{"head_dim": 64, "d_mlp": 640, "activation": "squared_relu", "norm": "layernorm", "extras": ["local attention windows", "shifted keys", "gated attention", "capped logits"], "init_std_o": 0.0118}
Each number is 128 + 32 x the weight over its row's rms, rounded and kept within 0 to 255. Layers, rows and columns count from 0. Numbers have three digits each. The size before them is the row's rms in percent of the matrix's.

# q: layer 7 attention query, 128x160, rms 0.159, rows 120-127, columns 32-63
# k: layer 7 attention key, 128x160, rms 0.156, rows 120-127, columns 32-63
# v: layer 7 attention value, 128x160, rms 0.172, rows 64-92, columns 32-63
# o: layer 7 attention output (transposed), 128x160, rms 0.105, rows 64-91, columns 32-63
q120 109:123099145138165094099132076142097121062126155084164152136112134146161141125133115114123186156169
k120 101:102190131178111133160096139136144164079101148142154141120115117127117047175212171189139136119134
q121 110:112171070154165151180135149088117176059075064133098154142092156180120097175100080179089118181132
k121 120:184120096172049164151106192063148181099108146107143163116105084120114125182105136119129114140136
q122 110:103109119157184143119148059154079118122172135135127167171158118099081108108088144146143118091142
k122 112:140133105124130126169108090120132152129139174154124138082124113101132211154165176133122047210088
q123 112:157189191140143147156099138111106159154120106189125095146085098186090144135185131119096094178163
k123 112:115148126129064111167111143091185181117036118112082168122103162147121181209032193135159122093110
q124 105:120116125158105192101189151111148151084119133073091127121095135138107150158159128112145108121059
k124 107:139105127201097175091150101152154126124080126127084118109123100142091148120078125161153149111071
q125 108:148107130164138107126095158099129150174119091182067103125190164118103150090103165113207143149139
k125 112:174135147131123184118143136145203055120151099193201166161145127173137141092124141085164140108115
q126 108:131144116097139109119179120192167106093128135146110086137162192149085140150103100090118139131125
k126 109:095118121177146130156117135134071118130081146109117174117220126111158100120112112129160086145115
q127 101:129145107104117129180132121114122133119128126150113102162178121114113151120172070130158108159101
k127 106:142168143122138111139089115135137152078091123151133153167120103070066130144151106162158081192102
v64 104:143115163113098093107132141103119149044120127106096152204089116119124066112198082177103189081184
o64 109:157105115110087195070132154125084170203120157173145159152146087133135102121083171140126166145089
v65 107:144107162093107181148168153097085168126094122082147130097143118123120161131107105129148163043159
o65 107:093182106117118064100158109092157069023145097130153097112138170099174088127120164140137103139119
v66 101:098139104133126129139199087151070080108113135095080101107085042129190101167139126072157132118132
o66 104:159148166147124103128138106144127153057094162154145137172168190110112164174168100132177096134116
v67 105:138107103134158064061148114130132153132091097072159085143127102146117105154087103125098141184171
o67 105:127130145139145171162068131135109108121148134122138147066141162115061139082077163113152148146140
v68 103:145124111131107169052158133165136133080164135131160114066096135097050121083093108140174119117146
o68 101:110140114095133133168089097119104100150106056101107066157193143139123093113161104094088179098148
v69 110:121123119116185117153093155131108135080138146147197106109139170114120102190137147107185096156141
o69 108:138146130062105096068095143128161095144109117154084193091130126136166146061104140116120148092144
v70 096:066120121170134148179196119082151152125092089144100080174141111138142175177093106111180178127132
o70 093:167214135073118070101064147092151140109080157142120143153134101125167127112110176146104149203146
v71 106:137133136173063135183141113139095126140089153180137077082114146125149132118066129152161189109143
o71 106:155116081086205121158177063113176109118117179163195157136118135137158163103136077167144116132093
v72 102:132210081077141137123135130112133104146109134135133083172110109154158178160107125143150139162118
o72 098:111151121100162125120137188088151123125163135151080169154151119179164094137115172147053103160093
v73 096:131125141104129165156096091151169189148186094063150097099133089113119123161086090126130147092093
o73 098:141109091161096068138117181141110135141082166152107136188128122149110098110142121157133129071114
v74 105:156189124120195146144125111151060168125154081146169118073077165095114105061091126133146081147106
o74 107:110111084162103178128144158124156135109128125175119145200124145141154156112101128096173169109099
v75 103:202149112117161111160145130086120117153069183154106136158104166130143145161107099173139104108197
o75 104:123052131102115103177146115106091110090147110139158111094153104166128172116153091090126155099142
v76 105:133128142138183155079120160128123107107108092162140122148094089138142169149145127126117110162052
o76 100:166108154130061165097176110163110179149098162161113101104167157118152144122124121152147124115116
v77 106:109090072149174150097196130124176132189120097124149143177131132115117137094119173165145082163105
o77 105:152111131143124187113133082148110125076199138185125112130103090152117081154154083130133151126137
v78 099:126179142100153152133105057171218103084128142126110140089119104113151162131057165103092143077118
o78 101:146033087124111138179135188106135119157167090111122145142091125097130087122148130120203123096104
v79 103:093136201153170108129134120108156166210101120137140148145126112090108122153148200101096117115171
o79 105:122107091178167178112120097209125084129132128145095134156099153137125126125062076128122129158167
v80 101:141134128162143084116143106128121135140075131123130129125096141086164152186120176175193172162094
o80 102:103140138131099091121068130227133134144171171147116139157208119164157106153158111138158113076153
v81 101:082074069074115107136163145117119086097096098124170090117089101098079167113165108154111148089119
o81 097:130137122135159196139112145080175111104141172158160079145092198162217149143096123144115134139110
v82 101:115171130124150163164123110151088109126118119129171165115165165052075129068125097189146122129099
o82 096:135131089141115147122163122113150162117060106135125111078120121195154119128149104121120114087114
v83 104:150126153124015136154090140173190152095151092031151098146135136094169143120115142109141092116185
o83 104:143181053114145132095114169055122115117101121114127191153089158138099099115111139076103116073107
v84 099:179142137152102117098090183106137148128105158130136139141122111144172130129164148159091143103110
o84 093:134101117111163135113146136157145119166200090108109195058140135092110165104103102084152122111088
v85 098:144087151084140149100169119081170139107118088146162161189124077139123109106067116087219121105102
o85 100:102184174156100130125102114153057136097107154132110103114092152138119142139163157179054157175124
v86 098:157141117166119056121155173098124133096107075149114132126135131133143133101165085093131157100112
o86 098:149091091092102124131160153110109138142157134142154147099177195154158155171091139183145147086135
v87 100:160112136119117158175124158144155136109108042141092222116093153127123153143108126070088163118134
o87 103:095102139132080146093138115096069111088119153117219096149085094123063100111109073078107079095094
v88 098:078111134086174154104144151117079122195148160139053135121082167162122115162106092184081127155131
o88 099:139129088132143156142022163117194080119141168144149059153170109176147137088158100129129137126122
v89 098:168186114137087057141125149121148188064131122112154166096089152225145109130108128089079127120138
o89 094:120091113146103145112180124118127086207130164061128101159218150098156132046100109151141122160143
v90 100:118153066156180148130124167188135158088130139129142134110092191109142083062121094139096147131119
o90 097:159159119123115142121115127123222084136088089126113074106198157114098160172160158125189128073162
v91 104:130080168135061121078094112072109161135127090091139085181157199066135143091142063098116108131146
o91 104:087170078106198149144152155195113154096139088114123138097107142188118087119085113166087117113163
v92 105:162182110087103096065120080103155094087104111136144122096132183141163176149181122111191092106146